{"num_hidden_layers": 23, "hidden_size": 128, "head_dim": 64, "norm": "layernorm", "rope_fraction": 0.5, "qk_norm": false, "init_std_o": 0.0, "learning_rate": 0.0078, "final_lr_fraction": 0.0, "doc_mask": true}
Each number is 500 + 25 x the weight over its row's rms, rounded and kept within 0 to 999. Layers, rows and columns count from 0. Numbers have three digits each. The size before them is the row's rms in percent of the matrix's.

# down: layer 13 MLP down (transposed), 512x128, rms 0.249, rows 372-391, columns 0-63
# up: layer 13 MLP up, 512x128, rms 0.246, rows 373-392, columns 0-63
down372 093:469494471500480525486512471492494498523465484496515505529513529518498465498504505445520478485532496517508474540524520508532472495487469452494489501479497521518515469491533456488520467509514490
up373 089:514503514496480530478498540511486471515520498482465553521479470504502541460515506502507514473497516527505481536490470503507514458515472490503537488583537502493523471525530478483499490435497525
down373 099:474552504462500476491524494494500474487498480507526494497488510496501509563498477471476489484570487496464483498516568514497516506461470489499479522501538504513500500506499465512449497479519526
up374 109:485551513499426496449477506530521517481508486526514535484479527485480499494526510497521539513507489535455489507521487466488512503467475497524495525485494481475489476490495472524530495528524465
down374 106:474514522502504518442497494502526515525513457482515477526496496488502483520497521474512500461475485516506537558524514482461500498502498478502548512515471474465471492496497511485534509516538491
up375 102:520496480467480496491509512493513503483498529482485519508526474451503521509520521492519494525484498539517532527477499557534497526525502540511533501498493519478512542506510505481522471546508543
down375 105:488532513487537498508489513516501497479461497484441469509533485532513501483495475497498518508506514526514485485485513463490508475538528432490467492486505501536491511507510498525482532494502542
up376 100:528522519497543538510497511508486451535498444477462510491498494466483528495510473525487515509465494489527523493505544523501482499546455533521493488518518499451514531504500502523459474506513499
down376 103:502491438474473469523537498493504515476507488456534558478476441521492526482510472490522500492453502495496445494521498538488502468524484494508535468512477463480510521451477502500514520515511484
up377 091:520542502492556485514503512566488514512529520489521455482473492487469462486487497506472445476527524476507559502494477517498483557451547525479500515486496514522486529504535476505490471509510482
down377 099:528507510496513497542456486488493511513468453462522482502475517477487509497507479525535517458450508530472485484550466512536476521541466518465515500474531513494533504498514521493538493516471495
up378 107:492507512468508488518461561482555523453545447470468523523517535489492498526508503441522503513480482509506511515491520458529479494492474500520495507475488514484481501504496483469479510522487527
down378 107:525510456481480494550498534496473491493510464517557513498472488519485506478493415513535516491507502510510480515496509503505492492503474488514483489523492504521486536497533452479541498544510522
up379 095:501504484470563490479522457480544488478455502492489524501487539516547488484468534484460499491517489538518505507500499545525559504491517495504512508473511505488476475484532516502465476474495472
down379 094:517504517484523444507519518484537502510506464499480506484467486508523491495464507526522486528478526488487490489540517467524491492471467446463509487509473519488539501478502521526515474513519502
up380 113:527483534503501507485468431496512477521495467498471524463517485473469493535516499483504490500484498509487521515495523516482492512487545495492519457515511484565543502521472495544514528507498500
down380 101:557489481506467478485474517512531516499492541524489497499488528532504537482429467509488505463485488505553490487540490509468487501478445531502570487519474503487512483512481527512503532449491502
up381 094:502509501525505473515506491503514531504491499409485500479477514505541514503497511482489467510457538457522424548500494523511483528457454538495467519544460465498492508488557484533491534499573493
down381 086:485520505548542520506517519520544441503538517487481501484507486517525464481500520517440523492562499531485510519517497465467478479507525452494513490516533503517472460469489494448495494517507498
up382 091:507485480537491476525511478455492531534539510467477482461502517481530515497540521476503498505546486500542507502475514495466526493478466508500490507485509479496549510489480451513488459495514512
down382 099:498515490463499491472501538501509515488559490516533517580521514501491514461493464531511546533483491464516467527460507483518496515515519540472483470507499523480510477550552497497522533495479464
up383 101:477497502524471473506498500504495482489504524503465466532536510504447528535531497467479498483549488471471487521470518546490523519518523506510489513526517522495495506522488556470453522484479536
down383 101:429498485507502529541515512523496548518484518486529485497532474528531494550523508489536509457558539468434535489496473498487510497538497477504545481482538512459478496497445545494515507499521471
up384 099:509525522482512514527518479457473475467509488490497484532497499506500471454489535513524508564483452547493516524523506496457537495451484515530517501488477500473464485529533523504479481479533510
down384 099:507492498474533477496476501492466503478492560495523502556521492492505482515482500484496539511443490491502526502471460487526527522430489528454531476507508544471491482504513506511507485460481548
up385 102:481498521497454508508530500542525545464487483454456513497455432550504516508502509445479500532539513489501476484490474506514511464524524516481508503511514519524516513491519508515495532525523495
down385 102:471491480439474488519524489480512504504509493527451556492506473526505563529483509490479511549488541512505504505517482486501508474530472542490551480493507509503512506486497524497507489529477520
up386 102:452459497476511481446517532490454496549468514496496472491560518486477543478474465511506486471512535455477488530497510505583544515455466499541489527487517490511518509521517519487456498491500536
down386 100:490496513516539532512489482537485489518471488489470491478530494487441478464521477485475514476533483515465525500497490539507499516549476484470483518488506539491471506552501504459509471481485495
up387 094:545500542502448525515492510489537513491502518470506504488513497527536506467490483529501485529481505486489549480483494506478494500481489496534497470490473525524477481462488472541486534506486517
down387 094:510465459494515505523509480543489509469497474535438537514505515504532471492487517528514499502517489516524514448496452489507510493487480500496521482529451481482521491516525499502520487494473474
up388 099:540451491486465516490501444522510498518483490546501522518506498504530455498513484511485500525505503562506536546460489523448528477447495507535544527528554477500486514509535519483510487466514499
down388 102:442495470469518513506530496501503506484477488477480492534493536484480491481524481520499490526498517493511456529511507491522466433580508477465529499524489507498531469529478484517488519465494493
up389 100:531450541526532510496519487500491475525532519544472518492486486476505523480520542520538478497531493463491489512500522519444515507507504537511476428512527500461472467501516522487441500516529523
down389 106:455505503503534558532506474513479503495522495503500496437462462472466532535543537518499498499515529495515446546495506466470488519517531470507491493516506502494522494503476456484495520473496499
up390 090:468496528514489493504505513485505498498433504514540484474451454514547471487532534490546513487526511469485549531484513526471480492475491491431564492489498482502475486495520497504509499508462505
down390 092:495476489497509488486499495501516487508488520481489461522559526509560514508494471478524514495516486526503568533437506487518505478501515505479470546505509540514524487483481505504531470499511474
up391 104:573497502519503533479521520466515506564510488477505517509477458498498507476484513468511509528469506478472518510530497482499503449537473491510477551498450482477473502513496475501520509520512494
down391 103:494475498476498497487524454512545514499482470515527427493560509523545512519495498522446544528521503505500491475504488499510467496512496535496518446486526518502468521471525475507511517528506491
up392 096:508533484529545537507501452493499507479499506513482480534501483437464513485518474488516480476500533468509512496516500523506514489523537498481533522495494476494501481511478484532534515478511457